{"n_head": 4, "n_kv_head": 2, "norm_place": "pre", "bias": "none", "lr": 0.000608, "lr_mult_o": 0.699, "decay_fraction": 0.522, "decay_shape": "linear", "final_lr_fraction": 0.0, "batch_tokens": [16384, 32768, 65536, 131072], "seq_len": 256, "train_tokens": 248700000, "steps": 4252}
Each number is 500 + 40 x the weight over its row's rms, rounded and kept within 0 to 999. Layers, rows and columns count from 0. Numbers have three digits each. The size before them is the row's rms in percent of the matrix's.

# v: layer 10 attention value, 64x128, rms 0.0932, rows 33-63, columns 64-127
# o: layer 10 attention output (transposed), 128x128, rms 0.0709, rows 65-95,97-127, columns 64-127
# gate: layer 10 MLP gate, 320x128, rms 0.108, rows 0-35, columns 64-127
# up: layer 10 MLP up, 320x128, rms 0.108, rows 0-35, columns 64-127
# down: layer 10 MLP down (transposed), 320x128, rms 0.106, rows 0-34, columns 64-127
v33 098:534574474454573489515546499553497529440486479452479498524502494447513587444514492556503542519477481497398516475542467492507486470538498449505436581534441463494554499582445496487508448545506484
o65 110:541550524509459533532517506531498485623489488483475548455510556533481479525433518416590518530468489467478574441503563535500532513538519524524514546445485564500506511484587514485521541552493424
o97 097:518490469548517559503511505517521440482505556430479582512459421585467515502457557504517533502565498479523473514533540560506495443442505492497527519569484566479512483497481491464547509522511493
v34 087:482527470503503500560499517487546532502515489432494509560502525471402530459480482571527560537509486523541547539556490501473488475489510475473438576485441551492469458494489489515449455522464498
o66 087:518535507483514500530543481504545442618454469462496471486555522510532489492424477488469467557506472466594531514549519497519531451512506524454440513449501441483579499463456527549495471515493459
o98 089:460484505500479578412535531492510464549509485555579535488474486481600471564466468481468462556480468506504470501580542503518479508513448506521487480500485529440494423458513502503527515512428514
v35 083:552463512455439479516507575516498484468486523517488527452446469526597416510461481536508487547545532514510472533497488501552490561458547503491551496501540497518466473551573495467463487563473591
o67 096:522486444485520446573453544508502534476530505483558440454532573468473507435571456525477489480543513532490476555535508511509516475503535500554463491446515503523434566528564467394495505515493445
o99 077:536555477429441494617467519442542496464554546480502449506467587490508519404559475600462537451514542499469464541550486516513531479460512530532465530452497542522496535535525483442572497470550477
v36 096:482489516556474524473408523547534452450452502398451511480492493507530459495500492518521520503470563546514482552535536561523535467488532492485412427535474529546480514477505466499491427516501485
o68 103:556507366533562524441527562534547462457534469475484480461495511505499505504532444517501523524519509507496485542497528500547509426541446470547428447453503473523464464523407488531471455532569496
o100 092:462445557517460553475531462494528517569489535566462497493492441553603465479480512505460469505413531533577479446558507524524516544463469483558548496532518545541396465513497562485488482544539518
v37 106:579463490490446431430474526427503441520484492563511518518441484607458498472511548549549442546498461481471516530553412534426499537530458502434459526448559460481546510414518477518508464541469516
o69 107:593445462520499493530441496546573504495524582538565431504433520502484495412529457535483506443461425480498540462494444480518581513516504496487495535461446428506517473532509503485476506533522533
o101 102:471549585493532507443481471505458517473470522540438502582510515397471541438500504575484474564491463455472483512530507541500527540513455500511540481527521524470594442510441522492512493413503473
v38 096:482503479543442572463488481507518572529492408512482491481473540462428498516503565497545492439505533460556505558514471483518447487532465478484524540505437545472537506487565426573491431482482480
o70 095:507458512453456505502526512507500517521535424539515463520478476565622457526382505482478478483481532518604480488405518462567451559477501566499458509488510474523483479535547616519496474504542502
o102 097:585530482475504540515480599522520503427469535551535526521460501525510538511553538471480494489469490477540460448530503538512409498472497557411414439468485602455578500489446493513479490540475497
v39 097:482535482512408536468481479442411548501451489404506489503529470477488521484431497515527471487445554484533437474461510536509518485558518515521510525483442468499504488459537472545574497507510498
o71 104:444485519437496546560444477484585495505502460462500517497417472526530514485428555471441505456444520466534481491507505499511507531493456447513459489578479564520441486468471598425586539510584559
o103 080:524537447463527468561486487515575482477402479458519539473437469535439475525551614490476535481500492500548546526503571468465533491451532484498469410455506404448500503483472487497496469517520564
v40 096:482397486550465506529484420529426479490525596479558503454526578543545459424460519558501522490496550506505495536489548563563506519491459465565509415502505528564502508489452460418424524511524526
o72 098:459414491552442510482417514496508482427446482524550454478531504543518432562474466490508501503489519480446459509448540463501550488523558487494480464482516512527545511480471532459534483446505486
o104 106:424498483429407462544416520486533553440501533530564440521533555493513537489509448542444459453540426529489462557497524469485493493453489527452431497460529490453511521484525530526528501572561527
v41 093:484486521426490472427558513478526596417502539485470505501522473543504519499445508576505474464509496490559504499483502481565521522523525525566427549483523526545567550496546550515541546551391503
o73 094:620489543483489439456461559515435497515520509529547501481499523482458531410515544557491459479495528505554487518484512507515508522491513505444499536529557420505537473477483543447477507513528518
o105 102:552522553482500451477487438516523459434475496485522412464462504483423550525415490451445555462545549472523465541460533515491565461517536497501439516530484469453500517459455537522526471523516477
v42 090:508481538540549534517522514495511499485590505559532512487486510482512513503509524502501507532454421483530516465516521469527501486506544545464476417493526542446528525488447507524489510448442488
o74 097:502440510492572537424540483513455534482394485508464414552559453497484479556442472473527559548498511492522468483504486546533457468498467463469554481624503503528511527481500450506534516514395492
o106 083:515516497435509481448472476502509499542472427463482561474515484493486500554529433413495426477522522476460494480557489497493586503483539465520499485480517465543442478454581469543506509529540480
v43 104:536490446515464532503511531424486405498538499540555488508514504516537482453543494538511502390531533484519519494539530473551521478469506541516485467493451445516538492383472400513552491546473474
o75 098:492514471523495540486493577522443543459531502493581433485445458553510511440463470509537564506443445482482574485533492489501528564458484439548481507511495480500562504574389499491500530535538544
o107 112:528464488454469507492455550490431578455528485478494420496512490486592471460495461478552454512460500505479409532505541553539418518536533520484400467556495545539440492554476529509550427468541525
v44 102:494505516438535494523487528542439542537567447497522455493471523522516529489489560472535486492488469520448567555529487576508524440580525458569503514553520518476509470561510486485451418430426491
o76 098:560526496514457566433529472513532547530461465579483514526497518487503441513459481519491584490494536486515499527434506503498446488504488491504512558526521509504450527438537471489519518432445486
o108 086:529488506522448525470497540462548470514586549537512514584534485568462534423486446540520521477543512506521443461467509520506493508508527451516483568456497487487436568539521472431522503553537506
v45 098:501591498487479462566579587592507501413493473512573508462490536431468561501550460484500496570475496495520484456496515527561505463505497498461507493481500412511510502487513602492491452501559492
o77 082:488508477515479562491519549528465498493530533493455577480492478578458534486535491503548589525505505488448517516577485560506554475467473431532566463490508508530565502426432454516484518506510467
o109 108:528475557535442559501538515480484433547560556473478574489531494542481507477506544506551521491510527474447490426503426547512528496448527450503570523494495523622535527512471457444454487498497445
v46 098:431554541486530510543486489568512533479463439519492535588480480492476566505532467460415431509486523481429495556516499525408549499495571445456542545528539555524518535567546538492477582502502568
o78 092:494590513512544465586527466482498487501507512511495527514491511496436524534524568533495464552532548473504463520511501520476405500472428530521500525490511561538523583517509532418425474517450553
o110 099:619530525497495535537521566474542414527542489543472529541481562545437514489547526557482448513514551444463482480468471574482471562487474527458459519517436539555522465519512463398463463515482478
v47 095:591569494478597473558458471559563523572490498502410511505517520502501517503538452498491558521520508530478548548514485516457420449493491537450470541531553576454466561479459511477527503451533542
o79 107:511526537482484478487575495480450529512448468502501464515598541468515497524546522450533458556564500530487591440466492514488520467497472597493501496462527436437585492515543519535426529539425499
o111 068:537417486482482542452556492516454492509483459495527526467495459475605476547531473409489473527522488524467537453472448519544511494494487525524544486510536500487523459467512548524446560528397491
v48 092:495396461529521487464497466484458507458497484566479497509500533488421480471514494570509509454540425544551491538491546509473542468505419518508468446505575544431503533465461445460486572417533493
o80 097:508470469538475567404492473525578536439379525545528505497464447564514427553479506498525484501478447566526534454509458523462545525556463482499483493543528491484571476504462519481443497475521560
o112 092:476506533498490471481456443537549544527398510546504502472490476528430493478448505511497474470457439568531551528426494437405587547528470490475473461460562531424501460503541593549460529489517551
v49 084:434559522523551489520575531592459539485446457528525520493515507506471500551486478452445527584443501492522521449527465525575538536516550481446483560505485493474528472566528612496455512479474495
o81 086:516548490471537512486566555468448449487529434511482535557484446502366513570458479523471500539516484517513507536593490551538465498491506468448451506453560552529489568400480541548494475553504471
o113 083:583520482560470541463547548462550395462558498531550566500536494506461570495551461493488492501551545473472500476572463549517484476468556515502444570466450514524542575441508444477465492528511456
v50 111:587563537512529503521482534483569443504467472417489544429547540520469561509490522421515494504466528525544458432534566542483503526484587491569453468460471542538537510524457546471516462535494483
o82 078:517509486483532513557475597421491426503506505485485532501471534537478579515463522605538578500482524533491507453494498540492500514521454466499504486509556518453531527504517481481495509502433537
o114 085:572510442466459558513492540485532434481537501512507550453429551536496513550484552447503518461527503456507475418510449540445523502511530484500518540507425484551528512457518476381470435474567481
v51 087:517660491502493449583489498504499513463534414523506481572487534504426580549561511494513460490537480507458505508525463548498518422542500504439440531529452533464496526448479534500569561511513443
o83 087:522597511467489513472539440528477541534473477523481531538520471496530559507513533510508482513563513490474572478469467530482435523474415462512523547571462444466589432517439494540454527504470526
o115 079:510483589542461522455556485523464454560483497510525561523505464512509516541486532420517420529537490489433535446445461539506493542514506427501556515560447507526522443495490550479447524521429483
v52 099:514519528510546508482553489539498496548516533432564514490512507493424415422511553480415452537436472518545451439527439444518569506446459454545489557492473514463574489462427456494497560574535464
o84 104:413475538545563511490478521461485514593501532527554516541455465498478430532488504546508484546412472553493510488486517465422495514516586469490470462464487569454555524498476482469515519509452514
o116 092:456565526374560557467551551477486564492556495529497484553422474467511452517487501551517522505504518461511449467526455524422484505510507440455526512571440492474521459506484481453564464465472508
v53 087:517500486510555519502501481467528551518497497490412532413574489435554494582431549466492521493512491473522474416510492520549494557493510573509528558573455510530449453527562506533522554504483531
o85 086:525475532428509471508517505490439546481521477533530426466486468507522483537539481479474518506529456495513567543533426544526505600497507521441465503471486472515429492516508484518462522547476447
o117 093:521494405474492478522421479475529480383504512499573447506431520507578452532479449478469581490523512468501441573529501559478509524517535601540442495463497457468483553442458497491488477485520469
v54 097:512475533448497538534517500477443539495406506499501515584508514456488446470455537477493542470469470512468512432470545539566515530456477512546532477478536468475487526483434541483455490527474531
o86 099:506548523420438499457485541457518531492503463492419478498431511521482461511468501542546448473463496478504431528532527550512508509507443548489450511412475480493514559453509531509566495490495511
o118 074:500482467424498531476436570450563480440532497515485445552462515520534468483491492599487492460442548514501432537534521525483516505487459542518451549466468448498492582524531471439550494506586512
v55 084:505580530515485543468449398476519499456450442474539493536499491494540455463487525520498489551478505529508525506497597505486543514500497489550561495569556526554555562502557523516416473525503533
o87 092:499502474480470475553539572510512448521533463502598498509463514505493474499443481537468491512548578515547418596467523528467504504535543471520482546475505547495467590564491516434504479480592457
o119 068:532530440481477509543546537489535421464528494529484460544482481531487528515500551541456528500580573491504472592519488527496482525562450565528479559546443587491544487559497494458491458479554483
v56 092:452516523509544498507523497499599516577494482576458552507462477461448469476502479514499542538521554547454465539540475467544474503467528449470451573519482560526491496484473581494501509462515433
o88 078:439554472507522488569529520456523433509493477501482432467507556490431499539388536487503453560502476521558547555496543435540541499522548543501459510432522481512508508545588556510500449523484446
o120 106:520575440500500501494506594499517463474473534497582575433469513515510516523549582442455477496461454465515574473602502483510506461476537529494502523474451515466615472437527494506447487523447464
v57 104:510530447496461497498528462447523494479565496555458561449491499462453503498511503491505501558557460520531461516548489520485418456490520454479528524562428497509494489472450532488526493431495550
o89 099:564490453536458450465533453536525515499442520511485458544583508501509506453579509549497463531527478489556521544551497530524488517476458542486445455543524398497589523471473439538463473504424516
o121 109:467546466438421514483534565496498508494512502472587580469454540489531441489516529389497446477474505527447513423542473512526508475510535500533500524428440496418511496459577482516449508552510503
v58 094:539543516513445483461429481514513485563537448533465475476461498485554486485540503485525462524500519511459544500507521450581495473501480478447517464556568536528511569395514483461525499406501521
o90 092:432504498446484450551560550465552504436469503554539421489566497494474508516400551536493482502508527523587506541450515460520434537501500507456521497524474514516540514495518523446445548467556486
o122 096:569487526457459500492537517510486493457445546524475474519496449573529485441586589443499509463548508477477527493501464494575458516485493525516574472571496495565561486486507470502518525446486532
v59 093:434433482465520564450463530476513511520530530545517514539508476452462542456496483578490486540483564520437474501511413513577516523479499469484496525470490550492533497528503487472479428422466461
o91 091:523484500491469539461502514519548429506495525479468455484486501475413595492413490540442493556506404469494430503488516507493514553505551467455543522491499515482438473537538541442465482548443513
o123 088:565530457493485520609447469556552452473425524411541511490522495523457551438548525552442551482518521451527560484526546473460555425521563493442450549416510475448563531454549487489449515526511490
v60 103:468508503571539508470525528415516475501546526561530489467530471551524561593539493443514481560549483495592475473512527529522524444510562518461468472488535493506498499492482512537510500504504472
o92 114:577386509596548538465484525479461518447509531543535543506489425515432512535556545495490523522467473536536476507541464531497527581474494436456544438542511474526512420477411517441470558528479464
o124 085:520543476604547484525547437516514490545517445428473477377544484543426511520528529541550528501557501504528565534486474519558505446535522491499531547459509497562469488477520481534501503514548493
v61 099:532514519517475491454473496501496447532547513516502509457481502521485568493478527527507477472473577462483471523513490458502544528491503471444528506502527430447463446522543480493497620579448506
o93 100:570500482467528501573474479511540496499566540520514528489465467488483582477525480546434543535458468491439574538514471447542460490439528423522472525514517557499453497548531448496465487578526506
o125 092:523518523419451451559530487554508541542534461519484535552456527461573485451496499538490443498469483399479518451451508465533453558529456480486422491490479533502434502568587510485518455534511566
v62 097:507535516493500511483585538520579525457537511531519439452484512514426464563507547600511480505527499516473516583474494484470480520511447507536479547522494562508503522550453532499490426445434485
o94 087:566544512533523450457455527506485528558456484534449463438573526473524519527419511497500497507579531485542484513439536492493500493512508539498530483473433473482487457533554457525521479450524424
o126 099:506534514539588478519576516499420541601533514475449499443555449499512467517462511502535522520572455476524576440468464459512506444502482465466550507532519573542553481500496431491485474480462482
v63 094:598466519584478477466412469516465490566523517545483486465463515454515540506465474489491496483527480518445559518503447469450492534535574573483506468511541469511518522500519454439536580539453466
o95 100:512501475482465515513545556503563461504514509553482524481549544530563502485411485423578406498508458517578502433517488505492505506502482478443458539560464468498460557460487505522542526539526553
o127 105:479426522539512482520498451533534524514467511587421459515562508480560517442448481516535458536526473484553558556532497437531463524485425503520508473568527554563488537546538541528596547484511580
gate0 105:455445483517511423533468526506514498455498489516567532566511541513524535553532437436529476526520454529512482540568531479426532442507536425545545570495439503507500552537522513545488517462492560
up0 108:548418450510513541500437511530433434473490594508486483460455496533461486477516546524543469516558540505401516565504436510481489503564502537503475557541471587494497473449450487469463459518474459
down0 107:470529503505520496514519483441479510438562486477490509578439444507492485561399499503492492517480547431529556498495475434474524514547477547493454465535556587545420447524503538469542514523484475
gate1 113:533504459477525428574485523463419527465461494477465480555573558412588521505506509432491531562446553454501554466491502521515435528472515437475542482533435497535453516529498452538463472514503433
up1 091:526554537543469524454492516462458478529532544449466487471552448535518469518581484470440487510448524533488466565500515494474587501474510514466490516495532488519529487519567486461464509575521532
down1 097:433498541560469526521499447510564520585484509493490473498432483444490519615521549529504488468521444495510506463472449509463399449551500423447490435504456459506518467592492524472453457501566483
gate2 108:466413476494417498496438463544491523536473498437495472511457483528510495584575450457472538538491494487479540532554473517456520522537502505542507495518527519493516536515423532469485538504469510
up2 105:544521526486516511583471535473563518467555545444504555484485434499564518491503491614524492450471440531504515525519496585509538503516451517528422578522519572572439459457516486505540524566476497
down2 104:516546553520553462510451474470514522484589492462430538468495449442475476486487510572522619492506539439476503482466574511530441440510512548457462547501460481500485453450440522459469447483523537
gate3 097:533500532498452539545466461525517578509566475523456548502513499485528517524509525495557484405481577452523507444521529453499454438453496465540526475514473584566472491542466541498408608436545499
up3 096:485389521497451489429495508426521436437554506514579512512516499504505489481484472560492447505505570461446505490427501505504494542524501470496504570576466511513451492485467520402539478460462468
down3 105:559456483544496464512566482452456459477460599474486517587515390498517508538562500513514535464415437485519465489489525439566507544470497496537433506517515463486496453514503486485546532479445504
gate4 110:476459492536372474494419514444540487539474524444486517448482500570468485491486540490470542474446559465551471511455518506503558471503486482449437538437467516462416427470527487515501511529495523
up4 094:476431484493451481443434505504569466489427533482500511395470479551498469530419523492500536501441527493510495520475437520470502545466552496461491537481469504432461478489549495490496591521456552
down4 084:472540499507508470526513438507536564552445558518488489471512519500483487608545491523470557493551482467456514487453550453485415523538529538509525422501486484518521509490489565505479469481512474
gate5 101:524547559457561485482439481533479515495492479514452481521510528537456527500442490471503406490424452488469501525540515526493496559523504464464469508428437439508542552538495527524529528445497498
up5 089:491545493520523486475498536493511498533388482474577537475539535549504513540526425507491445451532498506498484454532466494496455487542535476498467498480539461519549509575454505545479469487465498
down5 091:596503546500523463566495543516484436494453544473471536497529472541460493529478481419531541516501474425462491465480531496645434538474475494528492444486512514535487447465444512585480510481511418
gate6 099:492516495447445492476430459469563456523468556450470523438459517501524456524464480501531528479426500502632520517528466450485468537534498441493495520555522496566480504494542559466514483474632555
up6 096:501496494472449603552479479518517458511575467495485532569503520525437466455542547472492509481530478504465565516561507498509477437519475554501412431481507533507504551496456497469517443504487500
down6 107:509522515472547535511494471563443577400559489464519458498471460465506562500531494497512540539554520477526443528485468474507450469530484519507523507467520530454521446554426555531467489410440481
gate7 101:443530530496504485547493516531501475493488556514485502538506484396466540581502481496541558420434429432478503550472525442463468437564556527465514581534472506495479457467517562443456448552430494
up7 110:485482441482444534462490501549512476471533519456570497535518422586583527444483448522491475535425472518485510504514479592450489482496571532507540484480529570517521483541461467468502525539417513
down7 114:501470523514523536483521499522507486486460518426525416582521472532457565460464436540468499523441521476471486531558505421452525558555501539435468449464526522453517549483550541455499514488447564
gate8 109:566464507496534461451498524481543551443513554503511488454506544505524496516524484557509551539512476397529507466478499536494426452479459523461547471486488473476507487430440503476436513484482510
up8 108:470589500465490510471416576497466479435483554569561493502496466521536511417476473502590511473561509502526505557521433537453463474463495480518530455465481477444528514475502592500582459510520548
down8 114:487489503432467507501436582539521576491553452587549570429439466586491544493483483560428494453513518547468431513483454447474537455497475483479513497546472487473491522491448416455520486474456504
gate9 096:542591464527509474482501500467473485494487479453468432481568516477500459558523541488518464425432492580529484555560468511475467517502537439489528497453491485445503517448513518480493542463476529
up9 106:474499441532542483432504473573500566475486481496461507444505474460449441537536451458492428528500489408500495476510557494421481498514547491521513495508484463554481608487481459507472565522481525
down9 098:488552537504567508513416453483552559525489496550473468516440538483487518547554545540444483530505478486565444438495543465577501475568481521475496550508542485475555503477528480564519441470481401
gate10 098:457487451469499424555578574480630546474489553481433531416526466513477511469536488506496527561495447402520551520536478433479476480526504532426497495460426501437442529449498542511477518464503423
up10 098:451436486486532483498516535506476509476511382474444543516508459435530497425543469400508433566493506510467523490569421511425471537426454485505480491503475466458513472499519511583487528448510505
down10 098:523525520507480485479470532539488579523464534493467552501499525547504504524490475491509494483474533500529453563544467546504514583510432531440404553451466482522520488422529452544551480511475537
gate11 099:435506418507486491485493486487513560446486468409461561429423436459416500492513467524440476500416528536500510514583534537428513510486599450465478496458493535557532504474479571455531508470478498
up11 090:526545465588486467495447518457535516564552532432533526411517490533463480593535461495500585529524465451546495493490494478525512504556427529587569530459528460525439466462426501505479510484520497
down11 080:519471435485543542498468513515512539521476493495576495554411440504473488484490491544494495506442500536529493517504529484477487515484538523549528449555473511463444478475480537478508544505565527
gate12 106:466441494497473515434445528467493549487516459550499546456441507444469443503453429504450469480473516541542495503553462495441466511552552453502475449546477554553497467386431525514437599473494455
up12 090:503490434423499493513504499574507490424513451539490515534534486596404516452464547463515500484499482520470473488474515499495560516487490457442492496483434521530510449487483482452515459455528453
down12 095:422486543581499488550523501542549579546468447490535509475517517451493511467484463447556510531451562450526551450500456492492535525489527474521505574629520485541560466522490562507496474448467603
gate13 090:523465468541547549506561511510469418435451501540514512462474513507503522521478410406496454502496440545490492488494545548484566527544480552485536592528451514509471477424451552422504448534493481
up13 100:506453479507538485541486474476467468485569557541516480507567553478533476498552542485499521520503501550482503453443514503440385552436525569510546500489529417463470517463497584534521480486538526
down13 108:552475447517527488587487446534564556510378454453542456539451516488501458446512462499479516531528547546525470467410468513517455489521513484452472483496484414504505412531530530519576470515459563
gate14 099:506535483589497428468539525579528524541489474581531443461501515467465445475488496473528457575454439526501483516498490549548556426506407529504526466461529463470492527505533591484495508468481503
up14 098:557453505519538457466522461551606498523482528519555494400485446473502504546471508511502521549557482543511512495491454476452455521531511455473547520488544501474548529427428466581485539519477455
down14 097:469493473463455509495506500472478556523561446493449526492519490515457540508549507481491505558531541548507530527447497578610486489526475500527454404487475490580526545483506503494467550488409469
gate15 097:442487577476401471474462467522497493433539493494446530497482523441444571475548541523484465489452489508478556476542490509554435475446495522562502498482484460517594483493506523423555521489478558
up15 099:492566488513499458485500503552551394456522565466514513499512503514518571547520515523482447531533510497495535459466509444495553552459511465533518537499390527533480510564520454507490545473518576
down15 097:496515578547468510457481459576461474562476560520531495504550563484490482466484461527506445420428532534501516576499523547504465495545560575491480484475512546507519546445497475477491422461451530
gate16 094:567389519504592477541447449498442541413499490532463522517476500504500523563538519465525554492471491521560503514487555454520439511492450531517495535557506409564483532619519516522467546512484504
up16 103:486467463556479485510512480444604512439528531475468459459537524472489542509548566546502429506505574486525489467498502476473456524431503531526530580535472422500460549538496490547502473412550518
down16 103:517506498591561551525566524513353482504601453466480516540579509449498486541516455460471494484464492555556546507457530522547526472566517465515460510462545509399486480519521561471558434533511543
gate17 093:539436509492524504511496485557523487492484495537469553516535458534513521560497517502526510491438504557433552482586474442481513517460540508484483476491502610445497463440509507483483547444521565
up17 102:483473535510467504492468474506559526530511523502557501541512546515489626538547401450427524495500445525531529553517520548462540471464484441439531467497482512503449506455500498530483513524491432
down17 103:464549550502516567490514443605468521434509452530530510479448477500453412516431441596524484530454551483464546490518512481517436498446524511518556375500507541460466493558429492557441477467511428
gate18 095:492520543468515515511449475455486547495522501492485497445486478451471468534434524521647491525480524524509470486571561526537541501561577461521441461489507595573473545508570513454518521426508462
up18 105:449614537431534497521472507549502483527515507449500457523569567534490527465457464414508505504516523529520488506565557485529543558476498494518497561440590477577544554557550524477482468489497505
down18 103:462500545515513566517535484529532512465542439477551453538490478536485544547639506431472505511589518532458487485523490474526539494498521483566499470515467509444526521482479511524494508477468480
gate19 089:500459513548462488517454581457572520471441533488458507409483518538453501511490502568487504531460521458557545466499496538464506554433473488484457526482485476490563447495544509544505521531506509
up19 105:576581475500561472539511505520470465489542509547527481512570499528556544429462540496492486554508550514557548485451503498515499542498466564453519466463575446552532444493428469521569505598497463
down19 108:489457449479491456522462444542439444525543440492533478508539512537537583434449527476458495475578551540508471534393432572486471481473494598519481522597473551487546467522532519547479487483480502
gate20 116:516499561428416514526407532446511486539531504458536502463505511523491444524489497527572519469407527503483528475516549478473515469510586515547483522486490490546462514513515474482433420454498564
up20 118:488413517493453481515577463483546468475483531559411500478435469558481489476483496524488497516491501464508477563459501510506468593476501522502470467445483519449517500530499521468545609541530483
down20 108:499494523555501485445526550513555460468448474618428444502545509482502492509529475510507525458545444504557542480526481441455424619478469487489511488489481485506517497446519532588533551526518518
gate21 123:505536510514464452445524506511484510537496497502520494566468555494520466538466522495547495541471471389490536505559475446496435575504490441507491556486434485528555489536508526514449523448488487
up21 118:512461511523548531424553533472481550538502498555486529518469451524569451550510458466451567499467500535440463556504515524458499524442577520573513468442516521442465481482522428537533525497509532
down21 115:519392485511461492509443499415463591497504514517578484539577488459517507538519489481523499550475521490501479455533548503481503417499552503572377466503513474506497499426487497479471465456449535
gate22 089:498519469426488530522560519543534495515510452490510502404516461523491538507467508535529469464538535480522493470483509501530487530471443548528441538472484434482455475469462508545568503546472563
up22 081:533423440561537459504506486485484525497566454554504436544537481461472529467488506499476506611564471500579512560530475507582463463439494515487525435518532473528461415466497462462449496506467501
down22 084:487497522444465563458509475480460542511534500448525530514476491559434540543493523468538457472510532429436507455510468516464464488497455454533520522534510611506477469468541557437549461399514561
gate23 107:538538509565495482481437562506495498459538586456567497396531528443520482535551447493593545488466474523501478519493506560548523520468434528518526485550530546558464512525472533493414507474478507
up23 106:463542493515498526508479525453537557448492527525466489486537499507416521566516497458510515468497414461535395501498533488495467483505416522477501496478474474539489544479483551446447540430521545
down23 100:515516457481499453512553551493472520486495441432480458504524518475525501525559541487535489525491466572519487488501446557498510520481513522516497496506523524489601482514480537512474437454513517
gate24 100:509501512470484585569467480491475600480453496452502493525450560494530520564450469434548477507469490450554525504494464601574452544534477540508483454426484415479495473512413517517485426472474500
up24 092:504479586412516495544520494483489543481475506523450493514522530508461464485495487470462535508536512529574508508498488509517560546402561486617415514510562526477516466536468457479500501531494460
down24 094:499524501482469443470517488591564516486518526462534398453442458589443479602481457493501465497518486503529480480498521495448451499569537487480549504500449541533489583504506467516561509430506581
gate25 102:521518558486543505515437494510443485483519455512538505560563453492547512462469538551504496561558506528594548505529425491454474574518515435598463514489557562519560533445423500525511479462513530
up25 099:506526426471519490527499478550461551472493520482466494532473512512532441539540474547537475442574528458567471513473477481517426511566500551450526492426468447450533565531495473519502528493480389
down25 096:549526412515516497510494466502577501537490524499519565531557492498502540536401495513467493488501633458505530507524530500477440537507530437462477495481514524436466423518490472480525471534529470
gate26 123:484475574473475490535467527454455543517513532531508526457495531488533565461539461438560414491495479444491492526502574448501525494449488499478526503391492455559484567416523476476459469513469511
up26 100:591554492534528547506554535521492496531459573470430472468510514489525496571554484494549504525527432513477520537449477459434490504565443485506489499510491486534586527514508486482478502529402477
down26 098:567469488434490495522408506482510452413563482526512551443449459557548581468506500555496535449487471496479496464498468552490488512456535477468426485537419562505450468565487510521485545532553555
gate27 099:440479538490535491497502525462456503535471457539522487517532487488494495542450520542563550530502526537452558438532486581467564453517338506480505444475593509417550574448451503523479485493522490
up27 097:530518456544486449457510528572514478512504444473529456495533512473477500531543450503538485527496513459533511479463448541551480459549512495505511507480445545468481500471480563532408529528511537
down27 095:503540525520510510489452539462455466495479516545533553493567492470441527486417517459485550468521600454511488519454539470444495456513518497445477461483560462437508451453456504431483480472449526
gate28 093:543489511538542503538460569545532530620515490529525586486477460513454542528494507489477517484493531503465580448505421543544475463520568422541515478538469540501454431565567482583469471510455522
up28 096:476525516490466445500528473450377483477539515472437524492477470455567445492573529481493487556544505561535496567497511481464570411459476567483452475513545555541509464549499514470466540431538460
down28 097:515502541462516515397506455440434464524461536469485497541544443498546452480583489482535522582547525526461531523493528525472523569539479497509570526542510490565504573512523556456400489460459541
gate29 093:499432505482498452504495396547455501527615546470528450471543495543540485520499490477496462514486536468467537507431465493517540483570463595542485501434597481505458513568478480549476509476524522
up29 094:594574512504461528455452565421499499528517510485516509475468527467431506528483484566502522529574529544535436486546430535439549531544502470532522512459582489471481534492539470517491566566475441
down29 098:491535443478462479531523511526507565429477456524446569435452462511539514466525557557495518514528477458473530519552450452529391568512452499472493528517456525494470442500513469457578538574508521
gate30 097:445520538530511500451469542518451537483471499491537527417488507509519476543485522490518539529532547495463596481569496544528494529446547481519494499515460582480505563475537478421447567462428411
up30 110:506460465549381548512479464533472459487529527533462530463571483412501538428489512438523570527565502518488466473463461498491558509485430490529542531584500500503491443443496523497494532476561519
down30 105:523495556447513575537462408589507409518462482520583518490488438530493516496518570490512498455478581492471502619471521504448484484473441488487505521538504497454464469535439563496511534455459594
gate31 094:494483524555400496475487482541526545479487491527528478486565608541493502512538502499536456465493514455520593453508483440553462464457469490542474584593475505428506569474526487445456492499529445
up31 100:494454516485491484514511544517538505471472533488479552447436497441508490522472496478499525526461494525523463474561515534408478512561611520524462481553495484543467424459503569459571464516477615
down31 104:533526502438501465456530508439553505505422537485592485459495523519517463482512490513490522523457495575523521464556523530538481471532509453507525528532508427566489501568519532493459498443540595
gate32 096:438451438475444554527558481554526493483508481470433514485534532538525560489570523433477467568501421522508481438494467479497407493532499471523440433427518565532516516507518513520440489435419432
up32 099:476507429465488500505456503564510486477512511530539487411410563515528489493471515493480515549482435468508503470534528426517440473565538468407558402514498520521453522544484565503501492505480471
down32 104:455559563520560571522571546539499514408567492453470537610489547487516492560492459414443475564447483460456474492480451496520531581462528441530509477523513508531483491493498478525443504490406472
gate33 094:463495543421513558500450476516432495545549467570475528579520548542536524481489563524529456506456449567579509443528476505473476459473496500476489532510512462510493512521540476546580489534472519
up33 097:496467480403503486495553554523467468471442487425445538516480524545493519532459496411476483496535553492463521457536489453583512575491574490512526565535497462489499510520542464483533476531426489
down33 096:430545479553480523538448530531509542475508503541488500428438525451446484476600498544502579500477556479506475511489483510430454500493533504453522522505529495566498527512411571488476463454513482
gate34 093:434470522497541545487479487477468546499531459454535504522494545485541449420492501606559468506458469513516569505470562504443527501552505521520561583556531541440492515492491523481454458526381516
up34 090:505472487563475472529368469475544505484582528474442498456568492445458575500492491473471558480506483461526473499481509514571489491487511539485538527512463539505484510562458599529569468512615498
down34 087:564453467540464534476553492535470537490419488492516548499434464507495516560473539527500486487471458520527431499554480551573550507463451451480418496492532549521498507486523516497431475484463484
gate35 121:491486508500560481451450488484487521479501536464585511526495531513465535482442478497549518494461559485488535407504460528508527543510507441461513515490527514536456508550495503446533552549558444
up35 105:530453553480571437451510482582553534526519496530514489507493475453488514523560441465463486530503493510444527503412463477486481485525519460502554493518476475500449386511414460529514508413559516